Part of a small language model's weights: rotary positions.
Each number is 128 + 32 x the weight over its row's rms, rounded and kept within 0 to 255. Layers, rows and columns count from 0. Numbers have three digits each. The size before them is the row's rms in percent of the matrix's.

# gate: layer 4 MLP gate, 576x224, rms 0.0379, rows 183-222, columns 112-223
# up: layer 4 MLP up, 576x224, rms 0.0349, rows 183-222, columns 112-223
# down: layer 4 MLP down (transposed), 576x224, rms 0.0353, rows 183-222, columns 112-223
gate183 147:130113149112079101141133077156181156076121112076116095147149116134108186111145120178095149045063099167118131119125143133060127133099129195130144175130061136164129096124130154138117154201087105110136119117107111134109116101125174103143139113110079114121120140118146116106149135133112119134162138142151112086078097113126150136153152102103
up183 131:096154123131117138120098100148115157176155133172124123145136131125170128125120114076156133160165142124168127132126109111150182140162106072159086091085117116043124187114102129095164114112178153160133131151119108168137133130179121168143115079158182213074168085172155091069057128139090119136129153123114107152182158146121112132179163187169
down183 134:114169173112059119105114078176155219138164145106136074132132131126153161179166099135129146073114147136124108083134124136122156120144108151155102141094121135076146113107099150119131198154126188121128156170115130159135108086125153159171113071152162207098117166114155096109115167146097125135127174097155140105133144099132161096170163111151
gate184 103:121108101132126135110174172071152159134117121126157124121095134162122093117112090144178113123101071149136139094078104181106131102175095138121149141081153070206114085122064184107100150094091139128171072133119115090097112108113137082197137151095174118057130113104120152067122090176140228094133126104110125111138151079099142094120066108130
up184 100:114105165134146141116046145193139143070187152128159163121127121103166152124127149114143155104106161081111042109127165191137102049144148148108097138059140132096169150143167082123135134193055136103117154163120174144085140105126148156142168097095166157100156144117101135183091147097190136114031156158154110100083128122141111119142150172114
down184 109:114150191108141157090058101179119097120178132115141149157134099117155166136179197166115127161112166131133096161115146127120113129094174161112117093168061140080149149191191085148151165168124160131146149136129180144147111129110135180078131117217146155134119129092146136160092178117154139165103128185158142121101108152127081124146155175155
gate185 125:111085215126136157140152151107162122098109115075118076086101084096182097155127145147104102114103090123134129183137133125145178094170092148161116158113104047082108082209141089155125179113105082065158102120117159088188164168170087152167171144159108142103147142066113183137112086139193167140153120172188173156118189042097193101153151141099
up185 141:126126155142155122171183117191104179127106111154136070094123081051143091137146173157065144147133140077139067193147082104195129140083108137128096114132176122050144109173147121096096134122099072089127146101110153159148149141187118142155173168114141119107086128106193122211151119103190175142177124103177120118126157105107127097156134117104
down185 141:110191132105164111133170101174083183143167123218171142076128112060104117131122165134101163179123166120145083132152104102174099151067128097103097100170204180133152114099140164034126102130127141104141163141097137170118107127181143154154132144084156134109065131181179103154163155093136137136124108090120131101123106170140099144133122103138
gate186 117:161141117173131096118143203172097071095128111101111139114150151182137115102135199073125095124157127116118062158059052139116116109142121160142177162093109167099171116141100138087109150179092148140144099162143159133126107108149130060124101140148109155076127185108114094107163110186208091094055074124150119045098119074172113083096162153130
up186 121:173152121094117187127145108149103127144117119123174129140129158123163110075118126134139136161087099178104145121132069138182124111112097110160135160145150205129091096138094136111116118128141177123150143145094067132096173115109147198119107114129112141134154136159119135073101125119184034122114181140093149187113139124194126147110140083152
down186 115:130122130128148090155093102127162177175142108136156132098115149098157183188122053112127156112233173140165203115137217086136123121143091087095118100133193074141113169073165104155175095164143116115106111070134087124166121155093120126119129104112107120174138085126145122168135108130021136154180140144127088136204141151085177107122131121143
gate187 079:119136087118118098128151088166098097114125086094101157141102090130116153095142158119146122115144169176144132160112047148189149158146133042171162166132138171106137118101125136179146091108124120111127154139149150143148115176165139115172161125108092128093199084131144156131104070141168117121063150087225117151153123156095140156102106129079
up187 067:118150091109110166131086114043083175096171163113138126061134137125119150141141059125115099133122163109038076098150176128134089175110154154115203137143066119189147089156131088127086139165144130141162084210173177113142106182092190160102128134098094144142140098110135166111169162161198155118107117111151142095154125163126133089079079128130
down187 073:109145098094099059140155135140102149125119103069140107125061058113132155105091133102138116085134204117116130153160093092112130113116126078140185150087135173125109140118082164156148068078130157102091131161128137103130113113138171093105135134131098127100144077143100100105115068158128092115062103106152146174163150166086101138069109129126
gate188 066:164112148139145122117188130043143145109119105105090144143144078160171020104144150177188202171147160159103176107158148140135182116108112051139153094156145108091098113165122146105165172049173147138181127181153100124155091147111187123134140096206126116116143087137086182139102206136104144093139095127113185106121168169078169115104085103161
up188 077:174113157077143101075136148097111187152088125160138190165124112174111176145100159158081196114070180114147104147110170101070092151146130107134113037142135109105092153074083215136094098113084123168105124115134084156140088115100089119106152161161195168155104106114134106105186167151076107192166090149123169126168123128169113100127114095134
down188 063:138107105057159102076176150137083137170135113214142176122083133144103193125051149123074138135085185103173073108133159129100061182167156165136110054112112109165118178091088193152127084122060070164088124117145102104122100103105094097068157172165187147157129137115112079133149143127126102139149122152126177114188116107161120117176127140129
gate189 124:085121165106144130124124102145165113138115167104103146123192147151164113135144131170142093150088119135165095107127098138069109137145119144160148131166131117074102123095156076096141130112031129097186125173111098104109111137123180073153131159139181158146127123151097136197049098082124121115116148134155127142112095172027142143119145117122
up189 118:131174146084129118168095115190141122150063137122099167125146169137172121115157192114134130168096144130126133153139140113098132107146082111176163091175183120100102153114104117104186074120111081064126099139154087103119138111143184103149165155118120142192126136146160117099090106116093091123126139162080114165169096181106130194146111105114
down189 121:189110082171110103133113160126096125108145110147151135123077145122114164157095102094140121107180129125106167152133164116198127130112128095109110159088160144175141123160098154157114111155250115165071131086141130168155158118132090176120093077096080094099150132119173104093194163167089130118140108132111127101143135091239126119141111125111
gate190 061:099132066171133106148145142162125157109137071131147077076091138153092111098118110138113107158159107114121151146149221168153096154118082220116146177090073123095105076127118140111121132197133127121105141099172133065123077110126148153132116152065113072066089125124116131137120100102144115153221156137191131139119132167123083176133125150163
up190 059:165163131125083148146138184090144119159140069130119113162064150078148137104134044089124173154138159100129109082125116159107153118175090137080089094189121113152149089119122134097098163118086130167171139168147107122145129138088085150166159090137087090165090089177087113094062141155090125146138098122092122140139164137152145097137147082131
down190 054:075100125155059152132160061108224096144162111099101141188138170109176102112188108096115156162170115103101122050104142104151161204155114108159118098120172193150137112171153129138137135145124095135128158127102153139112187170176140183128067137196102141130131129104108121135098129197138173127101131101071143120156144146181147100119147094123
gate191 131:100096118107148064069155071100138092140146172103123104127118085145168110104137154107163138131167121146157100124124130178077156086152130103138156113123163157052048106119133188175140136119082142149138138120144126164122092110156114144164149144177147091137148162106142113089086111134113145123100081194108154188133148117061147161113175086084
up191 129:103125092100148094095162115152098125156098149115123153117182155094141098106143138118152161159162141164198098160132094126127143116153097076096119096153236161101099122140179170147064108086120118186118153106124113174110083153160164144145128130106135157146104130131131111089164148194118117144088102128079097141127132173131106116110155063087
down191 144:142172087114124139175128197167114156144095095161161158139140207107076147167117100126107118132124155124119152199118123107192104160119119077113109141139115128179167128128162078071093080084178096119125115105106151123130150144100147118058134085069115199127120086140113128135181156156142097124159171073118109093138100158182094071152101163171
gate192 052:158104150145113130063180100130178094128103097165157143189100108089127107107106120131180122115112102130117137078138111052098187151120141122139147109134079095138123119160046124092127158111115140157177083083099128082114121130130134079111130125206155098166115142138095088126130194110151141111119104051157113114097149082089162178122168170147
up192 070:147127160174185132132151082186111148173125077147152109177141151139118217095105119125108157098097206120121135098139175112107125153141156127152103131111137113137103120162128180132130115081090140161090166109111130159116151137155097124119156175088101092124121111127082165101155159205124194127156116082171119176125097097127112151151153077140
down192 050:133125162177205143109147096179134133184124112126146124156142135102118161096102124121136141107059225098083120107146170085122131166151120138184097132138129122182103121148088124142185126080082158133090136092113152116156125125142058106145150203124096080140143069158064187150157140166124201096210108081121134149158072118147123160137132078155
gate193 035:165096102134097092108130131035067115148112099150085164112075155166107216157181151163151108149081133107133122129129146109096132050069124115104110064113157094137147096154163160113161114135127156086166093111062123093107093144127111140148184102105163139113087120123163118100115191110105083112079160145067122080129056120067127201119171114119
up193 034:141084105109158103132100174137135099116096123083152100088160146076059120158126099142082177181106131128020128134148216111110124071146134128160116179171132152138103158137148105124106106133127114185144166106142163175121171082114121111092097152096106135105137128091119150170138131086152167158071181122132155160207122144106119126119135091126
down193 028:108140109125164101112093145166120099109098136104163096117166097056164095170092115130138142095075175183070170141152118085108121110144111127161145148118121099121072213156105113120113137080154100178167123135167130139094125109090071141229136144133121130158162099134196126133178125156150153122122108074117125133128149173127173151149142142117
gate194 024:126182106084131121137172125097131137146201115114136147112124121098153162156131113116131138185086136114093103094118135157145100082117106108203116136143104124132151096106133090154115122165115123141146151123064123136115142162130124063159150140151155117177095105185194151145121116065129115157070149079108121154163107133159116139110114112083
up194 025:164143069124116135127118138131088133164110177075148162118187131126162077095153161084137063118157102113082141105127116091189162169121116212160134150124129163161119146105142121108138143100127105172164100144133132149135082128070079130173172078075149131124075096153189122110097077113144145135138112139107090148104141121123097107134094198114
down194 021:176165132183092171083131093123104126151126115100121082098208129175123190138133096138105163159129099092117157084138149067067087099157152119177111148102130149044065135107072126128094115089148147127109139135103151096108163108050123086120226128038107106147125123106131103047099070113118157169168137206191162148190150085108104118089109152143
gate195 140:121100134094125131053156092138111062078143166188096111142167157052100185131113109157133106098163123148196138112098056121156109105141125195157139126185091139110147131114142137109128167088117098109091152130164161095146125153125135114120147106124175151163115136147109094159156132084081141144061124075155081181141144053170154115107151165125
up195 145:131166116126143127124175105120104121092155133148165156139104126096112087105121139163151192135120107201180165129126182091174119100153100073127112099085199112087120157109152123116160121084165111104116165127097037129160138114126127131086167145128141113111090133148138152145100126158101162114126192175124152156164075160155116148129164086139
down195 137:172144134163089124187112148089158147158121112063104139125112124204176135146146143105109141124142143108086087143162177138154168173129136042133095187057156137156113138146089116091110082179107153152147092145170128174158099112145122128181109125120075143144100134123166136150089142178164133083134142159080132073176083155091098113147081142172
gate196 021:135077128110160173115110113144116107155134104118137091096121151165160142091089100113131193181153083107121093174110166150150180128112135059169074136137149128179026157121169106095140096071104096117104091136156151119119093111103128160201118154105136201185145113115136102102095134127124098108125088130151090153225151156113160118117103145135
up196 026:193095108116124180123141122118068124125135135110164144121123119087144168158113122111128119131118161145115167084153099122132130085153103108168169110196087159082160082144141129163156126184142127090150100134121126129125145149091099148137188142138128123164137135159129134141128150088117118124145080172108122129096188081129097149114132147134
down196 020:133155098130138085135204147121100122138079137130107147104095170150117123141075173129156148085157129116129121112142139129085145112130048162135104149156122206144058116136122139138128126144154097147136131095130102130086078121157153088080167140135129116133100112085086135098113109173139125140123064147190120126180099074080168104098123086140
gate197 140:128104108130108131086125093118169100122121116095093123151149121151129215114123134128145128086077149156121185094139105085118127183140172130137134124116049126148167104134115162122106097190118139113160126115134188171228140075119130107142135105162072153140133080099147104127131081054096130186115156120131093123126125102101153087151087120122
up197 134:104115135113167115163130162089124129109134132119144095135069082121184124150133092210112106160123095150093092140137172183080094071134126131140130123094152179132100125110160122124149180064145162133135075145116132120121144178094099191085169180144202073174115169127134149111121157138189170084137099163121205124126133098055152136127126177187
down197 145:092085103122143111128091202094159135119117101109119065160087069151169159110105108170075117129080106162082141106164125119103102116148208157119119118065081170140137131121141151137133139139157158108126101097110184151187166137059105170087164151184194080185110150108166134129105087095177183138150140150125157088104123069037169151132102158155
gate198 035:131155154089121075179184125110102117101076130081123150155125076083120190124117117132132098128141101132183139177138113186089143146123075144130169139133119163149152122137131162142141140196134137157127104127121135149112131122118177109109143088120140124172102125133197132107137097094089114145123073062137231119129127122125125123191156115124
up198 032:104148132164140156112142141136117162065152101136116105079098134137112084066133166162116075097157085086122046102153145209164074115096162121123125155050141115130119129088107114139111081142115155153066197132152109120116197118112114130159073140092160125120148136130156109146123088136172136157128185167124139094134169088196139203131138155103
down198 030:114157154116180088130131081121091135107138139111116106082135110130089083072087165082080101096185099114071189099126100165143105179100107121134110144154093035151148113162142121131121058122093146108141110147156093100118131118131160196104133155092124125116141162101132123121093120094159124111089176128106091139127169163119207142106105119086
gate199 057:121123095119105099138100121105082176113109163119211137056123110185140203126126167082096090067120130129089134155100149123076087116163116157102114131095052065132116149171145089108140147129149138068106122102171142148215113026138088133106137169144136126103103115105102116136130112146130157152124077170177152087127084176130141100119168117165
up199 051:094075140151182100086163126133138133135178166104101079105106120174116134108148166138183127124119164066165143117136089154130149154082111158159199149145093123153040105124091162086141143124090152098153152117142102134123146029106120125131184108091129106122128194184107134109165178087158126175130131098104166133099151094159125114149156180080
down199 047:139113090089099099149142155061106097116086153157203135123148044095130179132103149163123139108098140115080170171104150158105136118128100135117104118177047094146115158146112129101162138146164132083113133101125105092214116083143064125196085186133150129154092075114117171190161103110115149137141067122118123142125170167139113049102130130167
gate200 134:107127127153113105107204126082186143120138139099159115121089103069135124119102128125139133093142179098163206077145094143106058168099155102149098125125114077086174131188108109161119142152112149138171142129141101205109129119110128140075113203122086123110101200110087184133142124105169138135064191158093140114126102121157130169170109182180
up200 148:153055160110131132097078089108065131100110095110139143107166099195152153129144093131139123138128089146078132120104161115105216100152118133079165166083109184143116112099142128075171165100132147124184141163103137045113138171101128113119142094173137102135149091112162115143057178162060168093150099124183153150145177097055162114084154127102
down200 151:136046141130091124089155130090153156098118139092169087127132104126146115144107102141109128104124183105179199069156123128101097149079185092134104172097113085087158136177129100149145159128112143143212124141131105127105124148087139128094110187134116088107118194127123185171115151134163159132074185159090143135119123098144132179145107170158
gate201 143:123087107137151105145113149158121129067085104140144123119097111099098150115171142069156097094111075097145093168140133086092127103138094118113143186101106109151082141125086148097076180197162127121116088130107133129159124102138084146121132128107012160094147105137144123159113109157169108089199101165123157176169158086174133153163092152135
up201 184:107116106158087125119140131069139129154158149121108133151131103153144126115076117163149120143090108143084167108129112146100131195172172145129158158133075085132117058141110128183156127074130134144194151131173112107104160180116119115109116120162160064101102136124098122123096148056129214140118135120173129135125145087039188179108139091121
down201 157:113078112151155130151110153155112123084118103141127152124093121098073136141140146086162093091117080069141090161123139088106102104142112123112141192080079114143063151135099136113084209198138133125135093142097120134172121120140087138128145106109000140101162090163154124160094123147165118081196101150151132164145159106183121141171101155114
gate202 040:110099134121174162125080092192143120093150095088139152186155165092125210095067114069106127139127124136142129136126120081126156158150121131118137201149112126180114105100112129151112103135144178106150112135125111086116128182103134137145131164179106143100193121174115119139138168103165087129132170128132122146204158179175163176165111144087
up202 044:178107144098142114174117139112101054175117120136174106158121114193156131124133155120158139088179129147124221088112153116118149103093166184121096098129165116066194128120129141113150131159117085140148172127205132171074128065124144142062101169135146095127089118152134140119082132122113062128245133143120224139122157120121115133168170116181
down202 032:138125103086126143102159174154081061167109130105077102130136116172161100139196111131207178084122171114110161101102158173097169150119231178131117084147139125113191102153082133138164163153144104132156157132165165145129139155088105198146122147115187119197085099094115130125101141139071108111175074130142191120084161092134113138167148144140
gate203 132:129126142103138196145153097119108080124127145119073066135092115121071196174147130097096141077094081142169064161117114129077140172168150167143134132173097066102185138117140111090080149144149098081144136143167147116103173167138135084142154097082128130124132138091065168151120133157135165190161128071091149174099132114123119076044142150081
up203 147:096099129137092130116125054072143129104126123145119124130096093154121125129071140108150135088199119125122115115147107156075150138106151118120120114098134088117149118146066146132168167176114154084151130168153147141115125129096060135101134128148140145115114065107124123070083117198079173143119105070085142140129139133078196084075161111153
down203 148:117139158129132158171130122167147084170136130107108060127139150141050151178133131088094152072094108174127092142141131117129140162149119168154131136197139079111149159108133128129064116147150057142078159125175137068099164123160188107117126062095094114104130136111085157135126139126142133158157163110086151150112125111160142062032156115107
gate204 031:147071092175124144098121079124126052162156124202114150163129121180129135146107139147131091113107124122150118142114052139158147176107087036100167143184155129131094121115115119140137081076118118130190174068133088167104105171153123100165154100173073130118170104104140114120176175091145109114093186123073124112119150126101130155089164114113
up204 033:072150096103178157112119148156185157122100126162134117171193119137169118121169157125133106104116168082184118157132167139124099098144166144105116165143168105084169130131135125142101118159115134129162181144130095120083091092128147160071129213111115177080103099114111094070118091184146172130143145156194166101129159103152155147163139112115
down204 027:135109137083135105043134146153135128112080124148131082143152157125166118153133153111196161116179108122134138166192131082116189115160199205118109154155147174130161125121140113137082167126175113096178180144147150075075118110129135137091116108116095127109118055147074102127081112151162142102160113123121097134148098121096168130158092130097
gate205 127:112153114088151136089082152181159095139147124126111129101091149094107102178147081135157131143099113157143131068135143139099100098114120096144158240116102156201115108111127130071112132127115186117187123131189102114136120143122107097156091129125198111146195130139126099090117126108116093161090139140131114105124105076150200102106127139155
up205 121:118121166066179112088140112182155138177119167107136149123147182121122142095152134099107130106145135129150160131121099112146136072135110103134207170144190142110107169121101081135144138137114148175118155080155070145150089144139111115169130099114144132100134118106128112179148168183157135102120174180070112166136140135175133128114143094130
down205 128:143089176148105105182181104056118160154112110140084179100231103143174172089179218101099057106161135131128137147155156098132102127108140121114125119104181088153133111081114088181097140136093075125072122152148122197127146089127140171154170099089071158150078175118121200080122217145089140112093140175147111133170110158108100163172111110145
gate206 133:134064162134126138103173137127088071126095164162129175093085086098104083148133147183161141150106133171178155145122074065083172143163127135108118079143125092121148123165134079114114154062168180143188104168167053105122119169140055147151141123182132121103130108087101134111116168161090155064119056111166129131100192110138135138167136177148
up206 131:151159091157094134148100096122160126121183113083152075211066119152124177084109103114117150130132130111095133064130169180153125177100125176166176196052085157154145150117097167104156123144084141106148099118067189154156150132117123114126113108146123140141150115115158138126071096129085138154118131207079099147154077128103119114058106151139
down206 137:131103117136074151134116094124132081132183143078115084159066083131083111138119123140141170171141138130142171058131110127138119183128108187132175137079076125140139145156160081101135147065108165135204091106081120121164150173130074121167117087169123112112144114089118156142034132135090183108102108187144131127114135108110114148080129199134
gate207 025:133207174172108104143122154096090157124109147151139119117160087141099117128087095117120138176101080085102133116113128130092170189157151127136163130097141096177149093091183063090098110167100151119080152107116138114116150109113148123059116098071102137155160135080088113118046170134115154067109173138061138138150135088187118139130139085075
up207 023:152153114133123092114197162076132190162163106141070185130108104140121170171130120137091165157139132153159060149170118085170087120246118137126106127156151108116136104100120167115131143163130110159179149122118106142154117136140087141102087105139125106101111069118149075134087093124060135087173115120144131146107118136155097146160167127106
down207 021:111116189109113151093124100131130094174137102115127132110107106120176193142110139079136088120125134105153090158111187110206109062138144139175165188106106171122118139126073118079095115144107135159140149145173141138146174149143097090066117143175117183130073141103139142174162075096074162076134135139145130085109133114141157113121193159178
gate208 052:125167115142144117136048127141165138156121111133127176140142118100169146101124099154099065088127158120077169097137103094081154149183138126123147118087128161128150150134158067128094120177122114141131089158131146168151141144119141126102133183141109118129173148158149126079100127175098095117132166105100176169158169130150183122118123093103
up208 051:101178200058109055164122128199140112141132179143154041185140124047125083135114049053097173136131067116144126127162121151173114121202110153129135082106110151110154077130082153153119105197142103143073142155094144130116135141119152101088123102120115128158149140122132136139104144141111115122126099134151117148147126111068141164116123055112
down208 042:118152184080177106159173097131174124150130157148114103190142147065085080124101094098127164151098111174161185097115159095207074140143093105175098075156165141122104110126079136171134108168132156101074123087115068070141101122140102153173161104139136123136117071038115142153140159120119095094115097164125107135164102129078126155175133078124
gate209 131:167126168171107130187068147143090127117130106100139137127141123083163155078239122103102121119123115196168121142183133175126115107166079142116110180132061115129152095161103135094118110145152159119113128131150124115120145156169141173088088178156055137120138163116121073115094141189117079128135124130131171159154120124163153152177143143073
up209 135:117121131145140128174088135167092130112063118134113135096167171100173074153159122093084105096169150119197139175200099097138071122129102127142101137126169122111143168168167202101143076142111116138054122125135086168086088129164101142121121117074107160181092166147107123121174080135113091140097147120062093156112085122156113122169145171049
down209 143:086117082060158122121175087140162143147097142157109140116127140162125114160059100121163160139152152036111145128128095096109149137109159103132137067137225150130119175111167156176172143137089086121123120078088133141119099115082098097110163084099193135172077110134118142128184049073144161132123113133094105101112136134085116121072130132185
gate210 060:117115189099147120130151134090140154152127115120120118155098101027133110104121080151169073109102130145133159112137096137150147229109138137107155132107157094163120104083165144111105124119135072131192132109135143112147151156085160134179111112108115179114168131114108150098118114179155203148101222115147082115107113142144160131118084146087
up210 046:145085098125117121083109086127186145109130107188161074098124125184130108097125223158090113162138128139206134120118108137143133080114135141117065126133116123070074155102183097126135121093098141060131184116155129153092212193156159096181118198089109136091104140109138124148148110133112159107116146145138107126096121133135094096113120121167
down210 039:091156108131114170020096118161111133060152092133110131119156102174140153129084197132136149171126100144132084136118137122130095099149124124127089120134109159117149222146157133140155152123084185098137178132144095154069126142180117124131138192177110116119081093132149137147127136106118112106101122144063126120154159160156096154143169120138
gate211 093:142112160110201080142100174149139031143093190139085138133156145169110134139089095105162170174156077139139170082123132102098126135083120111093194098114101165151156139152120111117168109163092130155147085172111132113122078169058162102150119111148115116131153063129162195144056152115069125105154179131131133131170125118152105118117081127168
up211 066:101140141110133146120119129092090117085104059091107090149152123115126152139110108131111143192066138150109095149109185137055161065184144152143190139168185145125133152165143107156155130117162164156109099163179169114094084162138121144085159166140107115161133117128106098091120155147118129138126078151206196191061179093111129086115173106131
down211 064:145148141129163132153091165131151086091077171132105097124145163190113128137106121061182171186129074133132202137132156123081070110114145115099220123117114166151183136126148123161142140169135143142136125149140134115105078165054183100146111130144096109160148074134181172160076149118086092070147117172160154147127103084150118114103092149150
gate212 084:110129166152114077103093056088100080122107168071113125170141106158116159112129122165070131070049126096106099109114088054094190089112156167081201132163078132167146099165123140129141150136123109146130079118131154160098174126112142116065156114119101096105119085146124148131138179141063163139107135112157130158106137071106097160167181189079
up212 089:103117111167127166122083123134121155183156178108124188162096139152095125163133155126125134176148142109161138111115111101159188086187132100149118143110163081152141109152147110129078119150086107114120126089144146202076123115131154089157077130094118083183092090160143119136104137154108163164171129176041166137095173118154072114117178189151
down212 079:134120123154121180126079134127148153170148170158134199147074165131135158168144169105154119182139160117149126147078117151134134097138113067141113205121159138146143120153135130136063118163128105141139105065156154182104127136141154105201104102061112122162110109165161108160090141145097163161189151170053111121165154170166104104077158158177
gate213 103:169138148105122105139200128039123190134082137095140112136121091147119107130098128101151184156113150182135167103076164168133114142175128206182149103060100140093127112173154087113174098128207142067151142114167152129106136176138141145157091130127136133112114137159070099169126203110193127137133162141216173122168125097152136135122118129155
up213 095:132096121180111095084116140110129138081108155097083145163140142138060188160098158158088092094106116136158058112084094046092121092128161187152134109094124156118169180118147148122067105214097114138091107121098160161117169107111144134116148091078114138109121129128188124166112141115128163170114120105121130094100068087123129184159136205125
down213 103:110069066174092130162104140128127145084146087116132137154091140142101178162150095154157083136113077090160079150135089117125119097121171102116124155148150109137188122115156158142097141134071108150150082148130156161141180120090136130066150124132126138151151128154201133096096122150133170087129151114126108148120090151132136134165123136192
gate214 144:124105129117159088148140100125133154133124091119143150137115102147099087086125139162151146165155083190092148132123176160101177145165061085138111112088147085118139116149127105117236128095186156098137147140134117102131110120153058169130146168143121070114150116138115146083097096132150173088140118138140169149134163156097178133114144125171
up214 159:146141136183106114135107134042158107103144190128084157114143151186179145168139117154114129131085122086150133072163115130131134154120160084123079179134095107173109101095101129092069132118078132141179084127134202133137092100125122137169059093189118099162096142062187123168080165084056091134110146153167093105109124182083152129168074139121
down214 151:149128121146077134132132144059205136104110147123107155112131159177181112156131113131087153174118118110108170140134115107123140134155148081150086149081164085169119147129120128083190150087112149132132121164130144130154068123156090187200108107226117077161121133107180150149087147090097132104121116163162082133107129181079140093126113142130
gate215 095:124153147151160062133141073146117174107132087121123188082064121158150119075080095198117058168153077138113116103100108102110133115141101153118168168162074075204152126156137155150118168085154127108139127135089118148098147094089126132121217088113116124062172133131131175132107134137158161131130106077113163054189119085114122107141119123170
up215 087:186091070187118146123097137091129142178141146185165103139124144157141175095102066153156093051122161132104128151117102079110118129092131092123134102185107145151069117145147180091126127118128136199137140103137106130137154113138147144158124119195106106086089103142149133055130167040107124201167168116078153132159126125126098154138094085130
down215 088:181127079148112123161140132133140138127126110161103121172089129149108168094100076172164093066124112087123106134075123091112135102107124113123145131162087129165108131136129146132131144119122128182128183107111103173120139109151149167158183107189105115103113096135160112073137147054135147174127115075103138097173142136116090141136090081144
gate216 112:129063126118085117141154113068085147135148143142130113160139131113148181170082171132104166098126114157125185111145099140106127188119155147084168153123112086150142120181141181122122181136144116163215100145103175140188167151096140057121146105187123151097077139107115165124149110087172117157144072127135126164124156079096140161118111171139
up216 108:161132094141118116166116091115081179159154155131096130152091143084137097144155169113054120097138142115096120187162053090163173130211132107138127119161182046091142132125158131126094162160159080157091139124099119183112165148107127069144148067123104092139053173162122151064140121154089134129151116120055141155139129131109092193091114118148
down216 112:164188127133138116169105050106095157146141162128099133110111135046147103132182147108061087126139144092118094177141089110158179106179094116140098130180205073065161140105151092131101155147139067151056154099110117187116146133126133089161131075108074099183066176202116152085117118115059138105149167111083118162136126150125105166078148099129
gate217 110:131083140140118173118147080112168102114202130201167099093186112114131114091136123161156167123140109147106122075114174193141083169094142137086097126109082103088173131198144159152086182181126118161150159163119147141114137115147119204074123162142154120171125069168116117175128129071105159115119165140228142105145099088132115098121148098120
up217 091:131140089148125144089219157149135087177123140136150078157102086151150128145171131134089147098153107092133158157117167134120132086080154173114199116102094092110171117139160144139123095077115158138155113116185152177079135185142159086129082145108126110110108173125078136140170149198149193144161082105121095153160091104105182133080116141172
down217 085:127092134137114129113202107124164127156164120171166077129163112142147107085183109154122179120152113122121181116110176188137088119104190131102159144081079068112146121146168149156075147147106146112155117154092181172103142147128129166098111159094153093166099084119104131155150126140095186127153126115166153139165118070131187121118173111189
gate218 022:099145127081153079105180228068151096110102099165100100091079069121231140103125094097131144140144130148101139122121182140171129138096121154106110101121156142093049110075153099090127172151142126078135153203129123140167093140118125132097092128121182117124117127155144083123112092148221118090131165131140142169148126117149119136130121111158
up218 024:153150144122135122148155118149054063176166167122126162087077109074133188104124133161106074109135141135171165076122127123105125136062159182140148108162092136145114092147114165148121112086124098097151120133137127126099057165111130173157149136158133132151104089111116162090130148101132111097090221146133087124131179055089066096113139129120
down218 021:109136073097099115137134102081144087132170086170112145170099089128136088071128163188133118149150113101146142167128080128151084105153138138067129164153164172153132113108156144174109127130162175079091133142101065124138062123141162093075167196172135138089135134122096140142115147112119116186083087183141177122082113114147082144135159103089
gate219 026:136150127113115130093151140144131201127159113199087181137115149205150077144160150131105129109094152084160114057092160130178084089133167103107124100148084098090133107125050150113108145101188150172147132087115149131093127139130186117134157102177138153159087143163145124113139133147125156111156011125087191139137097146134185123151151135095
up219 027:191113155149102142134153098112137151193107141114094114164207120119144129120092148133092103119087126169177143110117113073136106167126146126099106087145144111110129175128207154092066143148203105092145141155137163130080106179135206113125103106092128119129149099121175109142162094127113125090121148121131121131147159085166119115114045093121
down219 023:118151137125086147141132129110138082162161104100137118142108127153096139136114152160117158157136150128151138094140131120099140172140172145078122095141159156139128089107111153217130120126132150133087128170107124120133159112154119154119158091130114107192190150146139081102098088145130151141122165082118167202174145072120119152162145110123
gate220 064:100138156151104054122059129148101081099094125072076197157134133121131124138096116114115083125124080110135100092084153074112146115192164140078163101160165110204129117114096085097142124116131137127085149135085152110146151106122102129117144150132105120121191106157152099112055154127085133166129143126076138109139227131125157144151125131057
up220 058:157156116086090067125140151146121174172156078164091094094165105127167031114159158128132096129163104129155180107137077183166110113065122115106125104136111170128142111108163143109148142123139154124145136117160112144147169140128152113117138108172122123098165115161160230118149204064105069166127152088100087139178113151145168089092053115160
down220 051:121127121109124115127138184150109169100157073131087133153155111119154046127133167136107085085139064110141140112116128127155106104112117128084135104190174161107146087157147090122122130131175171126113168124157106147124153138130180158076147086176127094125174093195150174142121155076143084173118124085056122098179175140162157122089076120080
gate221 124:140175093134137055182117129153103072102201170163112131084104169153162104115161105151109142148130173178121164081123131128162072106093087116162102119106180160102140149093155134126162131151098142120112125139098119120095158162113086142121106119093145137114085141079123094129125075141141150125077163169142118178141100115146086114135138109127
up221 135:165117051079107132065101078108074131137148157181078109127136122106132144096125124131144190096129108110131095118097041096089141147178100109122102115128162096102097111113085102174126092079144114113102115100085149105100151135073120089138084100162041130153151112163171151128094142115044063125029122078134149145127116065155131071098137121080
down221 136:104105205167129178179166155122179124106105100054167163140115155157093107182164132159112088164102143141103162150130178147167131122137147152116133149124083139158170169145145165049134145163113144129152142138168102126125107090158135150188149157097200100116094142073058104129142122175170173159193098153122114113096115159070131169160088150204
gate222 091:134141084111110178119111068071181110136121137104101151110132163140086193137132120172115117126054079105121153098109113086079124133131115140115169118129037146127153098122082125126104154186120138106117139101096186152166090128090182094136102155107062145129104078105135107110123137087072133172078106153176047138092083115065211131174087134135
up222 087:079155171159173146136113078149111158142161102193101168094088085168125151137194163201156206134127095176149084123126129122150083099159124136136082175111133112136128156140172099157157127069118135160157123119145118114143133134147098140139102164118144131044114171112118140162124129152161149122132159091169128083159137158109071157103141172144
down222 083:074177150179130154113130062147159147174141119173085167101111103201106143156190170191142179147109081148143106115125089139118072089170111115143120200101127125125161177119127076171143126086138175162135136118106144086127146111143117122166125164158134121086104156082115113138150123155140165120123163085186137079102130117092107153112114174128